config.yaml
num_hidden_layers: 8
hidden_size: 896
num_attention_heads: 14
num_key_value_heads: 14
head_dim: 64
intermediate_size: 3584
vocab_size: 48309
hidden_act: "squared_relu"
norm: "rmsnorm"
norm_place: "pre"
norm_eps: 1e-06
positions: "rope"
rope_theta: 10000.0
rope_fraction: 0.25
qk_norm: true
attn_scale: 0.125
bias: "none"
tie_word_embeddings: "early"
parallel_block: false
extras: ["local attention windows", "gated attention", "a norm on each head", "capped logits"]
init: "normal"
init_std_qkv: 0.0205
init_std_o: 0.00513
init_std_up: 0.0205
init_std_down: 0.00257
optimizer: "ademamix"
learning_rate: 0.000309
lr_mult_qkv: 0.7
beta1: 0.9
lr_head: 0.0109
warmup_steps: 551
schedule: "wsd"
decay_fraction: 0.614
decay_shape: "linear"
final_lr_fraction: 0.1
batch_tokens: 262144
max_seq_len: 2048
doc_mask: true
train_tokens: 963400000
max_steps: 3676
dataset: "wikipedia_en"
Each number is 500 + 50 x the weight over its row's rms, rounded and kept within 0 to 999. Layers, rows and columns count from 0. Numbers have three digits each. The size before them is the row's rms in percent of the matrix's.

# layer 4 attention query, 896x896, rms 0.0225, rows 216-255, columns 392-447
104:432526568541416473530486509558564495485459470437549449593520523405547487517462433519473426468503545490553553534477566510435625572469517535494440443518570573503429492473
101:376455486509381531445575481526495491535561469451392500518522419542426441450605543470472408483498462429538517514458530479505462398508511481460481538369516534531574485506
091:492491443551522439488508570470526601425539474531487477492535484508525483475560423533444570525508458414611422558519427510502574507466513490555471463566574543462490553499
092:441527517555446387513551455497536548536529548463574521369519553515507487530529455462440407497487455488543598510503581444523450463431559458483448577565522516508494581489
098:546503381506503472492489390495466486574466484424492404461517535555480464452563439510570476497538531471398523526485502506538507533535521399358518501501476386577535512553
093:493390451529588443456535554491500573531486380458458516581551562584476425518505481604479496526459481417464485483494450551571552583404500497525373428562580453495435496427
095:538549449497573478544520606413492635455493604529392518534500445510512572466536487494514532600490497489459600491415489515491509510402564552480439562520572522518529504501
101:507600505574572466502432578507453470558534519542651543492383496590554563449571520502489526517551575464442532522469461546413514546507458519355449502494457502502571482481
091:433448522492526457482567553419473541551483559514468471494515483571520469597396539594524514508523506483424568462474500546522409549421523520564407510507517408447529512531
097:538405439566469511577516555457444466455490531470452523575396528497561541473427556504539472535484520492471503505531449518461495520476572522484507500423450444506497505475
091:491490539377465562513457447486471506482527483449543456602524561558604475506526491501492513512394559455556511583584406472517573430572480559508494474418437680479452554520
094:572424554504477476561532489573537557579509544492510507551436518531607507502420540489585466403536452519496531444458522531510454496435534563451386528538532490500440519461
105:378529423546489510536525509521533387613537522457561512476485461459509445610434488603528469480584481460461493480465489455486531435510521540505481468475544559449590441540
091:461412442493493513491446512537423488491486573509370502480536534504435501587547518569514433591441442536500431515405469534513573466503417429326478480506501498500536417464
098:431444603472468431477459432454525502510412498515498456558430455608523519493452441449559490463519532545489512554524481392439533452567448512525429482436499460495413499526
095:453460427550475505488522376434510554447537492451520585431558520419474539527495498502503490497465495475486552490567533576496515518563535506544498401524473542431483513617
098:493584546555460562437525518577558544467414475505604552566591471447532541507436553516485420446534479500434490433424586423486419432454471626463567502416547422544553429481
099:493505519499574561469472445483532563500460532473607440612481542442561569510416454477521524449461473481487544436522450519527376517552560472453501501508463570534470457427
101:481527501541522544514562547608530640475552467515620498531484552468539451512472443468469567422526515484432540542473411513522479565564399447568527548455448451501484506485
098:566568447515576551462490607516522533519474462536585498476507561544454517449525510522484467550521539582435480540469449503379502463519422507559449531504491412453510486565
103:531483549505481476442591551527510455508439492534472410481521487451493359526526577503526525529500536497496460530550496426473605536459502518473468515511558521526527549473
094:492467549494484498512525495574487541520510407441581517548461526575640512453493469577478511393472596471487543487386498537484557401515452519483474568530466487496437496567
099:567571546491361558516606515645472440505511562488550480513515529507454609494482551408490477506529474490429490485467530513454511448490397530447528424496497543482491563587
099:627527503356542466483437486527435526449455553572391444572454497480615540479540550584519445553552444567431405507520530484529471566493535535482459416553617477572454520416
096:461425506492509496445473535502485441381444561551507478600451520425509454498468572543621496459494464442489504502604469497537593565446510502446496431605537496543464461474
099:461411482476375573431526452413529470445464511502440437510498457479472521517510529494527498547416559629591490446580495520588375531536555479495650526557601637580375519519
096:425473470451535487498519555473426435425406442510572441488503604498449465540449504354488496453482429551498529528547523558463515487461495467490579497480493504493426538514
100:479613522531486504440539518432553457497477565487412489515459519547519606446449554506487481528470496411466448359476478465464451486445580490482480322399558518504581491492
092:545484440578497440523506505493544593488483472461416480467546453479430508510524697564531517528587527477490594517494483530489545430491488428402455537458510439559465637523
098:529572487500552536549541546563491545482439505532464540567431558477484541514433463562511517490483499499460487532446496575526457490491454565550410454606421400560459595437
094:478508544566502470476461438466554488575464554413445519500424498483535569524508491520542493557461497456454534467388535502512524517454582532387521483453495493616575518497
098:491455496546443551430534501561456476440519436522554444489575456509558499459501459507576467410454478518453556468449488645468520447553499442392481445474580544499525518545
103:551478451568532498496515528481512446460479565480388507498415498486483483532512503520504508586516530499542528603563573560531487606472570503525461546518512412492386561355
103:410432578475604492551539598417509533540469435543638521508487502495550436501505404543434510441531470595544445485539448457510417510512470526586592510512586575473436468540
102:484531488501523510523502417472499455388517436508515513538416426494464431482577509401484554431519509427524500453503556526549426492526491515555465399570559419537536383435
086:520527486533543508511483484501446477491444514487407608491460425429497488525493666522492450485553406510480484506456472561525537464482489522455562503474560429541527524463
095:478526531569362534456506464552523527435498551501461548475480520596545428479489546512451510421481389544442523546490629614573499597492492550487482454461531460556406542570
096:471586529450511606442534434515560391476601604420450508509522432445455534449493474440467483528471541528427477484517571457489452511436534532528613528496503553535450528438
086:484471588506449568473455486476454557472559557544579448501509587568514469469543400484548532559411593505531485529447553453528491555516500453488449504400497613536529494557
087:501526470512510608520496553472429442462480607455477509475485459394513596605537521543517489403523465473380492474455580499514445541455561467400529447482476473485549455486
# layer 4 attention key, 896x896, rms 0.0216, rows 216-255, columns 392-447
094:520535490399582549564531445523432491491486491487570466488519519497584532495504404457446539555553476528516491483560400583501447475535528522474561554516521465529485511546
084:456565535448536547494503408532476457475559447531544481471488513548612457484453448475495535468605525443469460417532565575624407561488558574507508517492473442569468496534
092:469514555471463455570527406547513514531608440551534452432482487448527488486505511503519426488542543494607629523465402510471423465498522482492511526578443577480515428524
095:537419417531517505572516477499502552541598547596579514415579482507580511492471417520467410459580595454478460536558497497471508509488498631449513394468489629453426478551
093:430519514524492549501520497522547488535494497536477431516403508506533463523477518542538498559506578513604509602471460486466557472477465493494585508563442593409463499435
096:448497538458506440463446524510462439564534500445551449489440512455586576512510528457466548543415439550581542526515492453475548487506450496482449585485495536527460553407
087:508527572520477581553418544513559507444533445457483541470483444529629471455499447458501449635484488511462461454467459537537515612475529506504497506417461516516480498480
094:592448452488480481442577465444447570507461496477485502491530617555469496515487576449459551511487523491542504508451535515527523456563500572566591428494554511439532473510
098:492488480443498533525507499570534518529507450476618579466464530465497600443581497509431632511512480567618488510588530573412543502501495518462554478478476444467348578430
089:464478494449468525439525461485536556487594563541443528546469505467615523558543453499485506481414482378532466427544596476533557548461507513589560425359537476416479545454
099:448492546385528518447562476595626558509458520548566499480521465575380472551434487505477503491516488493500575519518516521416467519436538545421483427519472566571599516466
091:499474457590562483458451566478475447607540442442519588493562468510570502545498487593519447552458508496510440513524506462539492490510538509472434498476607586511467465485
093:467552514546520501517484480419518492383516430397428505509531526543526559565462506477540479584463478505434538478388559556437571487551503447522476527484630462523558532442
087:447486508525602520580542521480479543516461427420446446492498503450510484548499591517521512552573481511565409529411478499358505537470494469526484483493472491518452474484
092:497545433452422439558511555562521546601500544510500492489437482464528464416482423516496449452503413511453541503521454514558549360541484466421435426523425483475552549510
091:478496452471437513421510530427531463453551491512398433484522478570491545557428409495530526505547525543478488499490474530452476572499514471490549502471409509468471505449
096:506580500534525440540504430459460553517557538424483532502475548467575550541494487481546457492478539621488490486481476599570498519564445533426489480386529544637469512545
098:556472493543541469538550394465507419495476565485492529424490594481474556437524465587488481444437386489443515571686513573479491563442548438458406547521555456494517492462
098:463501502507514541640586450443497553496526446534488449512514529523420568495546488471422604601573502481460554499507473512463454484482511475560494438482499452478530507527
095:496544545540438513463416456520576524460625524432529375547436512341436497585511542485527564464427451488472543505444567392443506479494545454512469524520508500473541522447
096:471484536547447542523556580447492554569487474551531449542494464431482497549556504461490440430502448528477497381456456510483492511419558498450443448605530603476550518546
092:566573487471501505496504538522475506497521494560521532557456510587548486399451468497463519484555571537438497576438448516556521446467497635490605528507462540512386554532
097:475549553470455581398465507546568427474451446567564579509497469426509518536509536524581535520393510542535512392537572505487541506485531450426495469453474485482543448505
091:498484531517539466535440459543538447477520517458517475532452508457444572487579570526514456529488450410578419522417518416367509501568585473510473504476493484538506522513
086:515535586449543542442604529584506596495543505479416371532334461422483510535512562544548404499410379414493510479506482519510493453429497439506507529487533499495619453548
093:497555418506498524547492522454416567482482450594529538498489514509510525475469500425481473424571484424486489512493519494457499429463468539459448422478490466431478431563
096:544481580536521478555479498495487433611541376586413439511484463586504463449571449520416486533457480447435571524479436543546450470459557577556435467522461531551605356412
094:517502427451508604519406552479494405552480558467437525561445457472493569513506478469533582465461440524591470384509492426544512483512545473530500443496543388492581580494
096:500409525433436486460503433585490434515477520547586520550478401377594454515483536570511503501509547516577505569524512545478591560562546531531518501604504511524499510384
089:480397495479544483569445531454435456509519502478506516434425495528421522523575476461506513505449562534540485532450484414544457541535496489551442562437421548445431451497
096:487494523515527499458445475462441440503533455415413481425527484488551610436464523494493416472476483582502441446532481538457518501500502529470484373511587535485409375430
093:524524516496509399471548485540501448496473493516504585541486470454463483443429560524528436536470417496480503483521559565517560476414476489488529471380488514495538517539
093:520482530494472495522439510562519442542496499410564413515488482457507446496536572569538524459507514485580522458478517518418532540392562501580430546578486546488529567520
099:561396522600632504485562497473523537518528467514478530455427479630509470485542452478523455536552588548458469554438412491535502423526479564485486566440403509477483505469
098:477547466502508491538470412469443567556440562472525496445595548441462406526494590512467572554507486505563533498529557564459525477503453496514472513543548422428610498627
093:545457476553492467547417511491478425390447476500434535549525427460593548578488533516570466466533474580440502426427401553594435482525447491535514512441481487538550444530
092:458449473492551459496417463455519549572403412453489571455503498409454506571555608458460530478604621554422503536400504535522445511435476523528577547441530569519457495435
095:549514457431501532542392571483515620430489425471456464521496391437430473570512511498535477497416606491487572471496524531552511458530425476453506446436531505463493611535
095:464517390390583526480481508596468503523509506506533518519479506632474481565514481427485568548488562459540497522444488625445497519530508485497428467526370483480444569410
103:562488500548478489461470509596517439513492514426477501520577488463557497494520523582529514464459407514508453532437509517489530539480443558440549437464549553513413536483
# layer 4 attention value, 896x896, rms 0.0189, rows 192-208, columns 392-447
097:522542439502463580577545498567503466535617515476474517515553549427518518507550457462513436563542504530421429552470528525477474496464544566522416509497473505507526477501
098:422577555545551505559454478454574459508459444562494435425552505525547565532534465503538509530456521519532489524447449519494572523458522528550531552445480404493541453422
106:511500551550543435434508502463379501521465545575489515463562464500444523474463535560566503484473454506453437555613512468474429558507429424452510502428640453468463518552
108:461458516556460444410547551437512435427498474509473423467513487562560443484498573514496548522396463524416501516517495489529569573457485505556468444413460596548458519486
097:466490446522399422462602477427462519469451582361435431569521494546484554578443539448524457559519479552447520461486479483552504537484480468433400492521427505516516495533
100:496501414449506497432614553480471502509490640588428584563437508526498556418505435486551530442498573426440496524504521525517317588578480555495414505469369553402524488523
107:545510381486511388456520502547521469429487555428419409566437501489606543419460529529504493443545501564513416456574489513430436470429580503508507452474482518519460525448
098:526575462539420465543488501351629549577515395530490551500555467530551488565550592505572527472444599447478501477474560525447496567513516509514516564539540508535481487469
103:493509554518477509475438438516506477535514401524493440355523541453473499566429515386463542552418487463548469363523488551470496474483470555585559370439553567477485530465
108:541531572534482553479485549531509458466481373525488471402551529468556513401584416512463517478454533448539404463485489429501513433497594465468453484498549354401414502529
103:461445579521464497542556496455536464517483452539411532550456458508545497542508482493505445462527530451547475524523343484513473584550528558462486517493506433533439427483
108:533574483488508474513517589572525529453510484546565585466561505491485567486484416573511527490478507526598492509557471490453565522476572446550578495510607485380439483485
100:489510490477503561503478478454417576521629435432552575386525423488528602490387478448509558528502425499555452505445449473484445546396500531576488552431490477492374498483
104:476542407489552400608330451568525494388505470452527413489548536519440520477476509457525506576547502498498495566483513524448483481517497594512532549495461574624494496490
101:522446402454510471473536553513510478497443540638511523472460525535484489477621476552536537450454563498568527553580439514548488508473483460493488517583504437525479536509
106:513481525479574513485621510520585534509427520506528459558444480484503450563538528596450515501499546499469452432463424470471459518495467476495525512509465420487384479463
101:522433424444478448569511482509447465567565603378547508528561500456467541523502500423471449500606472440523543441521483527477500578435538533524502529602458548535548576540
# layer 4 attention output (transposed), 896x896, rms 0.0213, rows 192-208, columns 392-447
093:409517387441415398502542457406592433507519516493490295567443467565518504519440478621475470460452529572406493466487579522434516555497415419411415496525576437446464558412
096:528418627437503551534502552566533482443486479528547554503513441483554514602472558493504511418553459479487554506486452470448492476501435600511533476462489604592400481494
107:315538618560522576483566504499467506606503395478587568551533489540473499469506517468516470535583470493506482467486583500492562447509570519472570544491524531518539460562
113:541584490491502515526577438487508488470523445474548679479486501447400445471549518453468510500500438531459514477500514435500503563493552444502503534458468482528506552437
106:530564567508449441549557512599507534506455521496442508504463496573512511463507508490526450468494558509492486495441491501534486485419423426493560496428494573428424506471
106:473492492516485478422548556468507573513505541520527419571485575639618462545521495556518479471443521513438542493485585522546480569511494396446410488548542339449570637474
081:383506455451546485460484451532533498541494477514522479445554576618511542485485379486458455523473432542485475493466547511493487430567563411527533491393553514567586487438
086:659450564466529517480559470509499444489465480504434645451474494486445477545489509488493506423512471514553458472491407550501417421550390579544574524533466440500496394511
107:511440638437577531476457480479518547569519483497558586470499479538492515510510572549530598518558502445514480493496489503501519370517436476482461582500498522522526405502
107:446440509470450440448450556546546473548462420555467421450426510585547514459500429602497524531409514522483518559499495552533571529447466417443514447474505507462493581547
095:496478454492596470491564441399502387603476461528432491627552501490504521500597490502489590552595476449494474472561513488575523409481421450504570650496465528563449441460
112:507438565530453548502472511511448490457488347613380606458537426536556495503482511524506500494547517500575401513488450521539547373438520480539482540405437566542534455435
106:524577388532477458538567485391540451483474558468393472406449481408628479459465476477509473538537474517467534561601525494550487527424514471505506508538377441504580546551
102:452490434486508487550595537352508465465573567457550516362405487433476511533542514487471580513571477447575500452573608572511529480554358528507576550507505571546507509526
094:517543357578398493510580539521474523547506435507478456383458520452465508459526506544492424494592526489527450555506477459461486464639497566525571467439508427479558501536
081:544464500559485514550533495557507546530454510430554458503574502539438537503536478487486408568531552463542492520392393542495485441630465509588624479504494512479487458482
103:518440510469558486425496546456444550608533625521587441509393443493513544475468494516530464451472532517501391417570536488437542444563490520570466468461511544470505440550